Each number is 50 + 12 x the weight over its row's rms, rounded and kept within 0 to 99. Layers, rows and columns count from 0. The size before them is the row's rms in percent of the matrix's.

# layer 2 MLP up, 640x160, rms 0.0626, rows 600-639, columns 0-159
143:47 66 49 37 77 58 69 73 43 44 74 65 43 62 53 54 45 47 51 43 41 57 59 28 47 49 36 37 44 43 67 42 52 48 21 44 35 58 79 51 51 63 57 48 49 54 69 51 57 29 40 33 47 40 70 52 61 53 30 57 53 63 32 69 54 50 46 45 47 41 44 50 49 71 41 35 56 44 39 43 69 59 58 53 35 48 54 48 59 45 44 59 66 36 51 43 55 50 62 35 68 77 61 52 69 32 40 61 54 57 49 63 67 66 56 56 35 70 38 41 41 42 63 57 53 57 34 70 45 49 38 64 49 53 63 53 77 68 34 44 62 64 86 42 69 50 65 53 61 53 47 60 54 41 51 51 53 58 54 68
111:57 48 50 45 40 42 43 49 41 49 34 51 52 31 31 56 32 60 30 33 43 59 45 48 43 32 43 50 64 48 27 46 45 55 37 42 51 47 50 36 44 39 54 47 73 48 36 64 43 42 53 42 35 70 49 53 57 39 82 48 51 56 53 66 39 51 50 83 56 53 47 62 56 58 55 44 45 61 54 43 62 50 57 52 45 38 31 41 33 13 32 55 48 48 49 56 57 36 50 57 62 48 46 44 43 69 71 51 41 51 58 51 64 58 44 76 61 75 39 51 48 34 53 49 51 26 39 54 66 28 73 40 39 34 58 40 65 50 38 45 41 26 24 48 43 70 70 64 46 18 65 50 47 46 46 58 40 50 41 41
060:58 33 43 58 54 53 61 38 61 34 49 51 50 52 43 57 47 62 46 53 49 46 36 36 39 50 20 53 70 36 48 30 51 46 54 51 63 67 58 58 55 45 52 36 49 41 48 34 43 53 48 53 27 65 47 59 60 70 43 55 66 61 40 36 63 57 71 69 46 34 47 45 59 33 50 64 52 63 37 35 48 60 30 59 57 30 34 41 54 34 53 26 62 45 67 62 51 54 36 33 49 47 42 67 70 44 73 37 25 65 63 45 37 21 51 61 40 52 45 47 35 66 49 57 29 42 66 37 45 43 48 44 64 32 49 51 55 45 60 67 28 56 46 78 68 46 66 68 45 52 30 56 26 37 64 49 38 50 45 49
125:39 43 35 56 57 63 49 56 69 47 53 55 55 62 40 42 64 50 66 58 52 23 56 70 78 75 53 47 73 62 66 51 53 54 33 44 51 65 60 59 47 73 76 51 68 55 28 27 32 43 47 45 54 70 68 47 45 61 46 39 49 60 62 49 56 58 30 49 36 47 27 39 30 25 46 43 63 47 21 49 45 45 55 49 53 60 43 34 52 57 53 60 87 53 61 63 46 56 57 54 50 57 59 43 58 61 55 38 29 57 72 33 37 48 57 48 48 41 57 35 34 49 32 51 42 25 67 52 53 60 43 47 38 64 55 54 42 52 42 45 48 44 66 42 62 48 44 44 43 68 59 54 38 70 57 41 41 58 61 52
105:48 42 43 43 53 39 57 42 69 57 58 32 46 50 66 57 52 68 78 55 54 50 39 49 47 41 51 34 72 33 68 45 41 56 48 38 44 29 70 58 63 53 38 70 60 25 42 53 50 51 42 64 60 40 62 39 60 51 47 62 55 67 40 38 50 38 62 47 63 52 61 54 60 42 57 42 58 51 48 48 42 45 64 55 40 27 11 45 45 28 41 37 60 54 55 72 51 32 36 43 60 34 56 77 51 45 79 73 36 31 39 35 35 39 66 42 58 51 46 42 44 49 52 35 42 49 70 57 24 41 48 45 45 59 57 38 60 41 27 60 48 62 57 53 52 54 58 47 59 45 27 55 42 64 43 60 23 40 50 43
140:61 40 39 70 41 44 81 54 55 44 59 73 53 65 48 41 25 55 44 37 45 48 44 40 50 33 61 46 49 51 48 30 35 63 60 66 39 72 41 34 58 54 48 56 41 58 66 55 55 39 45 54 47 57 45 47 59 50 59 59 60 57 41 70 34 55 78 64 59 41 40 67 36 27 30 64 38 45 32 52 60 47 30 55 25 40 36 40 47 35 59 42 20 40 39 59 63 76 54 66 39 38 76 53 64 50 50 71 58 55 34 48 57 50 26 57 58 56 42 39 50 59 55 55 62 51 52 73 61 59 42 53 55 49 18 54 52 64 52 47 70 51 56 47 61 35 53 46 56 45 33 66 41 48 49 51 54 47 40 62
105:40 48 77 42 48 64 41 45 43 46 59 69 40 64 62 28 40 40 29 39 35 19 45 39 40 48 31 43 54 48 63 53 49 41 38 58 42 44 67 51 54 68 53 65 57 58 53 51 69 13 43 59 48 51 70 49 48 63 59 57 74 67 53 40 59 38 67 47 58 55 63 46 41 42 46 50 33 67 57 28 65 54 34 68 56 36 55 50 55 31 56 60 42 36 61 54 46 55 69 59 57 57 59 37 43 54 39 33 52 54 45 50 40 45 58 46 47 55 48 53 55 64 53 25 52 53 51 60 31 53 76 39 77 27 59 51 52 39 47 68 48 40 62 55 58 65 45 31 29 36 52 56 56 43 66 48 64 25 50 36
096:48 49 47 42 48 44 66 62 33 61 45 73 24 53 36 56 55 56 55 41 57 65 49 53 50 25 29 41 46 40 61 62 36 26 51 52 56 54 58 49 78 49 58 58 58 60 55 63 48 39 62 66 62 60 62 42 51 48 62 37 65 56 38 51 41 55 50 31 64 70 72 60 28 47 43 57 54 39 52 75 50 42 34 49 32 62 38 48 13 46 51 51 40 55 37 69 45 41 37 27 52 25 51 55 47 53 42 44 63 42 63 57 55 43 73 48 49 50 62 44 50 54 38 70 40 45 42 54 33 66 63 47 51 54 48 21 54 48 64 48 44 46 62 42 24 29 56 43 47 48 27 79 43 53 32 37 49 60 49 56
176:44 46 49 45 52 69 67 36 50 59 55 25 66 42 49 48 58 57 33 67 59 44 48 34 26 52 27 48 45 60 37 50 73 54 66 50 48 69 32 70 26 55 35 50 48 36 37 39 59 40 71 60 54 66 37 58 43 63 54 50 60 53 38 29 54 60 51 58 46 37 43 47 51 30 56 63 42 58 50 38 40 63 27 75 55 62 43 53 42 54 61 61 60 42 26 68 60 49 53 54 66 43 53 64 51 37 71 37 31 42 43 33 51 28 60 36 44 54 64 81 39 57 40 53 38 57 35 54 45 36 42 46 60 28 46 40 54 47 69 56 50 50 48 58 35 51 38 56 46 52 23 45 34 45 65 67 63 36 60 47
066:67 49 30 66 50 46 45 48 64 57 35 67 40 61 52 68 43 50 44 52 47 39 32 53 62 26 51 55 79 36 44 50 65 73 38 61 51 61 46 48 40 45 51 31 62 43 47 39 61 22 43 49 24 56 54 32 59 59 46 14 42 65 60 55 39 56 44 62 18 51 38 63 34 69 44 47 56 52 53 46 56 49 61 57 47 53 79 58 44 33 39 36 37 59 55 64 43 51 45 40 57 58 55 69 46 45 48 29 33 47 55 40 54 66 44 55 33 44 48 20 62 45 36 40 46 32 55 40 49 61 35 62 45 37 52 63 48 52 66 49 42 47 42 46 84 63 63 51 73 51 64 42 53 44 56 60 51 45 41 60
111:51 39 53 59 50 53 59 52 47 44 57 44 68 48 56 55 54 58 50 81 52 54 45 33 35 39 41 43 41 48 45 44 69 55 32 38 54 63 52 77 19 45 58 43 62 42 42 35 55 57 36 54 52 61 24 37 42 61 56 36 83 30 37 34 63 56 46 71 71 43 41 60 62 35 47 54 55 72 31 47 53 50 36 65 67 71 38 51 43 55 59 68 41 49 46 59 43 45 55 43 50 41 69 60 59 53 76 44 32 55 38 18 29 44 61 39 27 48 47 69 49 53 39 45 46 38 48 65 39 31 29 55 51 46 54 52 46 42 47 65 51 51 39 60 40 61 51 55 49 63 45 65 25 63 58 62 60 37 57 51
126:55 59 49 46 33 47 58 63 59 74 53 44 47 52 47 68 46 53 53 14 41 53 43 31 47 65 62 63 63 37 40 61 57 47 44 50 26 42 60 56 71 55 54 53 52 51 39 48 39 41 46 42 48 54 50 35 77 55 67 74 66 51 56 43 28 66 55 40 59 44 45 37 76 58 44 48 26 46 40 49 60 58 65 46 54 52 61 52 30 47 39 32 34 57 56 59 45 41 38 62 41 37 55 39 55 27 69 48 54 60 41 69 52 53 32 41 40 46 45 52 56 65 28 59 52 60 36 36 42 47 55 55 58 71 34 61 60 48 77 49 60 38 54 58 53 47 53 73 55 50 45 61 61 10 74 65 58 67 54 48
028:35 52 57 72 60 47 42 57 59 64 60 71 32 64 36 59 55 77 34 40 48 55 31 32 57 42 47 45 60 48 64 39 52 60 26 15 58 53 61 46 53 54 39 50 42 40 44 52 41 54 44 58 56 51 52 24 54 52 53 55 84 47 64 42 54 40 16 63 37 62 54 61 48 54 52 51 56 51 34 67 42 30 18 64 38 45 48 32 28 44 41 36 61 39 64 53 53 41 28 50 61 60 52 76 54 35 57 31 30 51 61 37 46 42 39 54 46 60 43 45 42 42 47 63 63 34 51 48 38 65 57 63 64 63 43 46 47 53 47 57 62 40 62 63 48 43 57 57 35 65 53 46 33 60 57 62 65 41 57 37
043:51 59 42 38 40 48 52 68 61 50 52 51 35 39 69 49 42 40 48 39 54 45 62 47 40 59 30 48 56 37 39 50 48 45 36 45 63 67 65 39 53 41 55 60 46 53 22 54 41 45 43 39 39 41 82 37 35 47 48 60 46 77 68 70 44 57 48 64 42 44 88 58 50 81 53 38 50 48 40 44 66 35 54 42 56 46 42 49 36 36 27 53 40 37 57 63 44 59 34 65 50 59 56 57 42 42 32 74 51 58 63 49 67 46 55 65 51 50 44 35 49 54 47 65 50 63 44 66 58 56 75 69 46 42 52 38 57 62 62 78 34 74 34 44 40 53 35 51 50 38 33 23 56 34 66 42 40 46 47 53
069:49 51 43 52 54 58 59 47 60 47 47 54 58 67 60 56 68 55 40 56 47 18 37 20 75 12 36 33 70 48 45 36 59 49 52 32 76 48 41 43 55 45 67 60 46 76 30 42 50 42 18 45 38 34 68 35 67 56 56 42 69 57 46 55 59 52 56 45 40 35 49 67 58 63 42 72 51 61 54 46 34 54 39 55 57 48 65 59 57 58 57 55 44 32 36 46 54 51 31 27 61 39 46 42 29 47 55 43 44 67 52 48 45 61 57 48 51 45 47 53 59 51 68 57 44 43 58 45 64 55 65 61 49 36 33 35 68 54 73 39 42 36 45 41 43 51 60 55 67 70 56 51 41 44 55 74 48 58 56 36
147:52 50 40 37 63 54 25 49 49 50 52 69 53 59 32 48 67 48 66 33 44 49 61 47 68 46 56 81 42 67 64 50 39 53 56 23 54 44 57 45 60 63 47 42 41 49 58 59 46 40 44 57 77 53 50 58 52 72 66 57 41 71 53 50 62 51 23 67 31 30 38 51 66 46 47 53 34 52 41 45 53 32 46 45 55 82 82 44 57 43 53 31 53 49 59 56 69 35 49 46 54 51 66 56 66 60 44 60 43 76 55 75 45 63 53 27 33 50 44 41 65 45 65 36 53 48 58 41 41 44 42 50 46 34 40 59 57 51 14 46 53 36 36 44 47 22 45 43 64 52 49 56 49 58 59 52 58 58 39 56
041:69 57 37 36 33 37 66 62 63 61 50 42 33 38 59 44 64 72 52 28 48 31 51 50 57 62 56 41 84 43 62 31 67 66 44 63 55 56 74 57 74 69 44 36 53 44 30 55 43 28 29 48 37 49 56 33 51 56 45 45 60 48 65 51 51 53 60 54 36 51 72 47 32 39 38 54 41 57 35 47 64 38 40 43 45 47 46 37 30 50 48 67 57 69 63 53 62 77 38 44 46 45 40 56 64 57 46 53 54 70 48 29 52 63 31 56 36 50 41 25 48 59 60 48 33 41 62 66 48 55 51 42 29 44 57 47 43 66 60 66 54 60 22 64 48 53 45 56 50 48 57 56 58 56 47 33 45 57 46 71
069:50 52 66 66 39 59 59 43 68 49 53 40 56 65 58 59 63 43 51 69 43 34 46 39 64 48 51 73 53 35 32 30 28 48 24 17 32 70 64 42 45 43 58 48 35 43 46 57 55 53 53 36 58 43 49 29 45 53 36 36 69 60 35 47 53 59 51 33 28 43 52 54 57 52 32 57 40 58 49 32 50 41 40 56 49 62 45 43 43 52 62 39 40 36 51 76 58 70 63 27 52 55 27 59 41 47 55 50 41 46 62 24 49 51 53 45 28 60 45 67 76 50 56 45 43 35 47 57 61 70 44 41 53 49 36 51 35 60 66 43 48 45 31 55 72 62 83 65 46 43 60 54 52 66 59 60 57 49 59 56
100:51 57 58 61 50 46 35 50 55 71 41 49 52 41 50 34 57 39 49 68 33 73 38 55 33 42 55 68 48 47 51 55 34 58 51 38 44 55 62 49 34 54 55 68 49 42 74 68 45 66 40 28 32 44 54 54 32 57 59 33 52 74 54 51 45 48 72 66 65 45 53 56 62 42 57 35 34 45 36 26 49 38 55 32 59 52 43 32 65 54 52 64 35 53 57 84 49 60 55 65 75 41 49 60 39 55 58 58 35 53 65 30 41 63 63 59 51 51 25 44 46 46 57 34 36 37 45 63 55 36 62 49 59 59 64 73 80 33 65 35 43 45 69 53 68 52 45 62 49 52 65 50 71 47 41 54 40 51 39 53
111:50 63 30 35 53 58 64 38 68 49 60 65 54 35 44 55 60 76 44 61 42 29 52 57 53 37 46 65 61 56 70 66 54 56 58 36 37 35 33 48 46 63 58 69 38 35 41 36 67 38 37 59 66 44 58 43 53 46 74 58 62 47 45 32 58 67 51 46 53 51 50 32 59 44 55 55 37 61 51 61 43 59 45 67 43 53 54 46 59 53 60 62 61 42 47 56 56 56 62 45 61 56 43 82 44 36 56 55 52 25 50 42 30 47 43 43 45 47 53 83 41 39 41 42 28 56 67 52 30 60 34 59 48 48 33 39 44 76 78 49 64 53 49 73 36 54 56 61 42 56 50 22 49 30 44 61 36 54 51 72
091:57 46 49 44 83 72 55 52 32 66 47 52 35 58 48 49 56 57 61 38 38 64 34 34 49 41 59 60 37 52 36 45 48 31 66 47 45 48 47 39 58 79 22 50 62 59 44 52 71 47 55 38 40 67 55 55 58 41 56 63 66 58 40 65 47 67 52 56 54 59 61 60 57 42 53 58 27 52 40 53 45 48 37 61 44 57 66 52 36 47 69 30 64 52 62 56 53 56 53 59 57 59 41 37 42 29 43 49 61 68 30 49 68 51 73 53 52 81 69 57 50 55 56 57 59 56 41 59 60 54 37 46 55 42 36 59 60 51 48 54 52 67 69 56 56 66 45 19 58 56 45 50 63 54 98 53 40 55 49 67
103:60 42 51 61 47 56 72 47 41 61 64 57 46 57 22 42 44 35 38 50 39 54 45 52 55 41 32 51 38 59 61 49 65 40 41 54 49 77 47 54 48 50 48 59 50 42 38 65 50 67 51 42 60 69 50 69 57 65 59 32 86 57 57 60 63 38 63 44 39 53 26 47 28 46 64 58 41 40 35 52 50 40 34 69 51 61 40 62 40 26 72 38 48 63 38 66 49 56 46 52 50 44 37 30 47 25 61 63 60 22 50 57 65 43 62 48 37 46 59 58 60 57 58 64 23 31 55 74 46 44 46 65 62 31 70 48 55 52 39 39 40 53 45 49 38 49 67 35 33 60 34 37 45 58 65 48 62 42 63 50
121:58 68 58 33 44 62 70 49 47 48 53 46 54 74 66 69 61 55 57 47 49 31 28 41 47 68 37 49 50 47 35 51 46 40 45 57 60 46 49 48 69 75 56 60 58 53 54 51 47 67 31 54 44 38 48 66 46 51 50 44 38 65 47 67 60 33 49 63 33 49 49 51 61 54 57 67 45 67 66 54 50 56 43 55 63 25 48 47 46 41 46 51 49 53 56 55 45 59 61 38 34 42 62 52 51 44 53 29 64 45 62 70 57 30 50 62 43 65 40 38 43 37 50 58 49 53 51 56 27 73 72 45 64 34 49 58 43 04 50 85 43 55 42 38 60 50 49 47 62 53 65 76 64 65 59 41 72 30 58 35
127:37 68 34 62 39 61 34 58 44 66 43 57 62 54 44 57 65 64 49 55 51 45 39 33 42 46 46 55 67 71 55 18 51 62 57 35 54 56 39 54 47 61 50 49 49 74 51 43 39 39 33 63 30 48 78 63 47 42 32 49 37 41 60 51 55 67 54 51 43 23 47 64 54 62 41 45 56 65 46 57 41 54 36 62 36 34 64 54 49 46 42 60 58 54 53 45 41 38 34 49 42 38 67 34 41 48 25 47 49 15 49 67 43 52 45 79 36 57 25 48 39 42 58 55 49 55 33 24 38 42 41 55 68 54 41 36 50 55 33 61 59 31 44 44 74 54 58 49 51 58 75 54 45 42 22 53 39 43 47 51
056:54 45 36 50 37 58 45 46 66 67 59 58 55 68 68 69 53 41 29 66 38 45 32 41 44 32 45 77 39 59 49 41 60 73 16 28 44 66 35 62 74 54 73 71 42 56 47 52 45 42 33 41 71 53 52 38 47 71 59 47 51 44 71 58 43 44 41 42 46 50 46 44 51 62 52 54 46 51 53 31 72 45 49 38 60 55 44 57 35 58 43 47 51 44 62 59 50 49 52 44 73 51 44 48 49 36 61 67 32 80 37 51 54 45 39 57 47 57 50 39 41 48 37 38 46 28 43 40 35 53 57 85 55 47 61 49 29 75 38 80 51 57 58 38 61 53 51 41 59 47 55 53 46 33 59 59 45 44 56 50
061:60 62 42 62 52 45 55 55 61 47 67 49 44 82 33 50 41 54 63 37 39 33 35 45 40 48 26 41 52 58 31 42 63 42 69 45 48 47 58 55 64 65 56 46 40 43 54 42 42 42 31 55 48 51 56 44 33 41 56 44 56 62 58 66 44 63 72 49 24 34 55 69 55 41 50 53 33 51 52 45 58 40 35 44 37 47 20 21 12 49 42 60 47 64 46 71 60 49 61 53 33 37 53 54 53 36 39 62 38 78 50 51 40 29 44 49 44 36 39 36 44 40 64 55 55 53 45 60 44 60 42 68 72 58 64 52 52 57 35 70 50 45 46 25 65 37 30 36 54 47 42 63 48 55 57 41 37 57 54 71
033:50 44 47 56 36 62 61 42 73 49 44 40 49 26 48 60 32 47 41 61 42 36 39 50 36 42 26 57 57 47 38 23 45 62 34 33 58 62 50 39 36 58 45 36 26 53 51 53 49 50 33 70 46 81 75 37 61 55 51 66 88 62 40 57 56 49 42 59 34 59 42 42 51 60 40 68 42 43 24 53 55 42 30 40 62 41 43 54 18 31 48 58 56 51 46 70 53 65 56 50 47 38 58 69 47 35 34 51 45 65 65 42 38 37 59 58 41 51 41 57 56 52 59 41 67 40 51 47 56 53 44 53 43 34 56 41 59 65 42 55 57 65 36 43 57 42 46 60 43 32 51 64 85 50 42 55 48 52 63 61
124:41 52 31 44 22 45 42 45 45 64 31 69 49 50 48 49 45 60 49 51 67 66 35 67 64 58 40 51 60 75 57 66 34 57 42 50 34 60 54 52 64 59 55 22 49 24 65 52 66 54 40 43 45 51 37 39 52 65 29 64 49 68 52 66 63 43 60 60 29 63 46 41 68 33 42 51 54 54 35 43 54 38 50 38 34 54 38 37 60 32 63 62 32 35 60 40 57 41 67 41 56 38 47 70 41 77 53 57 50 44 70 32 53 50 42 66 43 18 63 56 45 47 53 45 43 46 55 28 52 48 60 60 37 73 26 54 53 40 46 40 57 52 41 54 59 41 70 60 33 69 61 56 66 49 36 46 52 54 50 52
059:67 42 41 68 36 59 52 55 50 43 55 68 37 56 59 61 77 46 54 33 50 45 51 53 44 53 50 64 58 58 35 58 55 39 56 41 52 36 53 42 61 40 42 45 32 36 34 54 79 47 38 48 46 31 54 49 60 47 30 40 43 66 52 77 64 47 49 49 45 40 51 71 59 64 47 35 38 83 32 37 51 54 65 49 65 53 40 33 58 34 49 19 48 47 53 51 69 77 42 41 64 45 63 53 58 59 45 69 49 46 55 49 50 39 42 50 36 62 64 33 41 57 26 47 53 41 60 45 54 55 68 45 71 22 36 45 72 46 60 56 52 20 47 59 45 48 58 60 46 55 25 43 58 27 43 58 50 34 51 61
066:44 74 49 56 34 58 56 56 57 37 72 53 53 67 58 40 69 42 31 55 41 53 28 45 29 36 47 52 47 46 57 44 59 38 17 49 40 60 46 40 41 39 70 69 44 50 64 58 44 50 35 48 67 59 58 53 45 46 52 37 56 56 56 80 57 22 41 63 47 52 40 47 43 44 62 51 31 35 34 62 62 53 53 41 54 57 41 46 57 69 58 68 46 36 53 57 55 70 49 40 78 70 31 43 42 24 59 48 54 52 55 36 45 30 51 52 69 46 69 53 64 61 36 60 31 34 50 57 32 48 32 56 75 55 55 51 66 60 68 57 49 54 61 33 52 43 57 43 47 40 49 55 77 52 52 53 69 29 54 42
139:53 64 42 65 37 48 39 54 50 49 35 61 47 54 45 27 42 41 68 49 71 49 49 31 45 49 54 58 41 51 33 57 45 44 48 44 35 36 41 54 56 45 45 60 50 61 51 59 53 65 50 16 42 30 47 52 56 57 53 56 42 64 61 65 50 53 39 43 37 44 45 51 56 50 53 44 29 47 66 27 69 57 57 25 57 52 51 45 40 75 37 59 35 43 47 36 55 38 34 32 39 41 43 48 55 52 37 71 48 55 54 68 63 63 39 65 58 58 63 31 61 62 47 46 53 66 28 57 44 42 66 43 67 60 29 64 48 67 82 64 35 42 39 34 41 31 67 52 28 51 38 59 73 34 29 39 54 60 55 27
030:39 63 46 58 57 48 62 65 65 63 41 73 30 54 40 58 62 76 49 44 46 38 48 71 58 52 37 46 55 47 43 32 47 32 40 61 69 50 58 50 38 57 63 66 45 38 23 48 72 61 38 58 36 35 27 57 49 43 49 51 77 49 44 47 34 40 53 55 49 53 59 46 74 38 48 48 59 61 28 44 59 62 48 42 51 49 44 40 46 66 58 49 46 52 49 59 65 58 48 48 32 43 51 48 34 49 41 49 40 56 66 58 59 60 52 62 18 73 39 50 46 59 50 46 62 52 83 57 55 52 66 41 70 25 39 37 50 43 64 54 47 42 56 21 49 77 44 77 61 48 43 65 59 59 41 61 46 47 59 67
036:64 53 49 52 80 43 75 69 50 47 79 63 45 35 45 57 53 44 35 51 51 41 37 44 43 52 29 61 53 54 57 38 71 42 33 51 44 45 52 41 46 46 48 45 42 24 49 41 49 38 33 64 25 62 54 23 47 61 43 66 43 56 45 51 51 56 46 74 27 55 42 49 58 64 40 55 48 69 47 34 54 43 43 62 39 49 60 67 21 33 30 56 63 38 54 62 50 54 57 49 80 60 21 46 40 33 41 39 52 53 38 44 49 42 66 58 38 42 35 42 50 59 63 52 56 67 34 45 67 43 43 49 69 53 51 41 55 53 62 75 54 34 47 57 45 57 52 64 38 49 39 55 66 28 55 56 68 53 28 48
038:52 32 50 62 51 58 64 46 59 74 64 30 26 49 62 46 61 52 58 51 43 39 39 39 43 32 26 63 51 51 53 42 55 58 55 77 56 66 55 56 60 48 57 50 60 21 44 42 54 36 48 48 48 31 37 41 57 49 49 46 39 55 48 44 51 33 52 47 48 51 55 36 56 38 40 57 28 66 48 64 59 34 44 65 44 56 39 54 75 38 29 54 50 52 56 46 54 40 45 34 45 37 46 38 74 34 59 43 35 58 43 30 58 58 38 48 21 59 45 41 51 56 31 70 26 26 56 50 31 56 48 58 74 47 55 62 65 46 46 66 44 43 38 45 60 27 56 70 56 51 29 52 44 35 57 64 47 47 86 49
041:66 48 47 62 44 45 50 29 66 64 53 47 52 46 40 56 47 60 41 50 32 35 34 43 27 43 31 59 63 63 56 40 58 40 28 30 53 54 59 63 52 67 53 42 46 48 57 50 44 44 58 53 55 50 63 43 48 63 40 38 39 44 41 43 50 27 44 48 46 26 39 56 88 41 47 48 54 56 34 39 52 55 42 43 52 37 46 43 47 41 58 68 66 57 66 66 69 41 54 38 64 52 74 54 20 50 59 58 35 73 58 48 53 75 47 37 49 62 54 45 42 42 42 33 54 39 61 44 45 66 69 54 56 34 44 60 60 52 53 83 51 82 34 45 52 46 58 49 63 66 42 70 54 41 67 35 50 66 76 56
128:27 44 54 55 52 76 50 34 36 56 60 29 65 60 44 45 60 49 25 56 55 33 36 51 52 45 38 54 43 66 39 43 66 52 56 46 46 76 43 37 14 36 46 55 45 49 39 33 39 61 52 46 69 62 26 51 59 53 76 45 52 45 42 42 60 67 60 53 43 43 51 52 63 23 58 51 43 65 45 26 48 49 45 52 44 48 54 44 47 65 60 72 43 31 53 68 59 41 58 31 42 40 32 45 65 62 77 55 44 60 41 39 41 35 76 53 69 34 61 76 53 45 49 63 41 47 31 65 55 53 46 41 63 38 50 49 49 58 80 64 43 56 47 64 41 51 46 50 49 56 38 65 51 61 55 51 66 35 52 51
120:32 51 38 72 25 36 14 46 32 59 27 48 54 64 46 66 69 49 49 46 40 59 52 63 66 54 57 54 67 50 49 59 40 62 62 42 45 64 63 24 52 65 68 52 65 48 58 74 36 31 47 58 43 47 42 29 57 39 44 53 51 39 33 55 39 47 53 51 68 54 34 59 43 70 54 55 70 58 53 45 68 42 62 57 49 58 43 43 59 43 38 41 38 41 71 47 62 47 41 39 47 46 53 53 42 64 44 66 33 50 62 21 46 67 34 40 44 58 41 45 54 43 49 36 78 44 47 37 47 47 65 61 54 32 47 54 43 41 28 54 49 43 68 58 71 51 52 60 61 43 76 50 63 56 64 45 59 68 38 34
096:45 54 45 70 55 43 55 39 64 39 35 52 48 44 20 50 53 42 51 37 24 39 54 59 54 60 52 60 35 51 56 26 61 55 60 40 50 70 51 54 31 57 46 47 33 34 72 53 49 34 50 74 50 53 35 58 55 67 39 56 53 54 47 53 40 65 39 73 61 84 49 53 37 21 52 47 38 41 58 29 64 51 51 57 52 55 32 63 51 58 52 56 32 28 38 72 53 54 35 48 51 47 41 40 38 59 56 62 31 34 36 27 39 55 54 33 51 34 50 68 49 34 42 42 43 45 43 65 56 34 53 43 65 40 19 41 51 56 28 53 41 35 69 60 49 41 52 67 62 43 52 51 65 59 64 44 57 44 46 68
116:24 63 71 52 28 74 36 65 38 54 59 56 47 44 63 65 39 51 44 51 37 31 40 46 50 71 36 65 50 66 47 46 43 29 58 42 75 42 52 44 39 69 54 44 52 42 70 50 62 67 43 52 46 47 58 54 49 42 87 46 59 73 65 47 57 55 61 47 45 26 43 58 64 53 38 63 46 43 49 36 37 48 37 46 36 74 47 54 51 62 60 52 35 43 48 45 63 53 40 47 69 75 42 44 61 60 49 54 53 62 48 36 44 53 54 56 37 36 57 64 56 37 36 51 50 62 62 39 42 53 62 44 57 30 57 37 49 59 65 44 50 24 31 34 31 51 75 67 44 83 59 57 49 45 45 67 43 41 53 52
097:40 53 59 65 56 66 57 52 30 66 46 34 59 36 38 58 63 58 35 72 65 49 46 37 50 30 57 46 65 43 90 48 85 56 52 53 57 64 42 51 31 40 52 46 63 32 40 41 48 41 48 55 46 60 51 69 46 58 58 56 65 43 55 63 48 57 44 68 77 44 35 34 38 26 59 55 44 55 30 47 47 40 42 58 57 42 56 32 34 51 62 52 35 37 44 47 59 59 40 53 60 55 56 54 49 53 57 41 37 60 40 27 65 55 43 34 45 50 61 87 41 57 45 47 24 44 52 45 51 47 57 41 72 26 46 46 41 60 56 45 41 54 54 73 44 63 53 55 52 43 55 78 70 42 51 44 43 38 59 68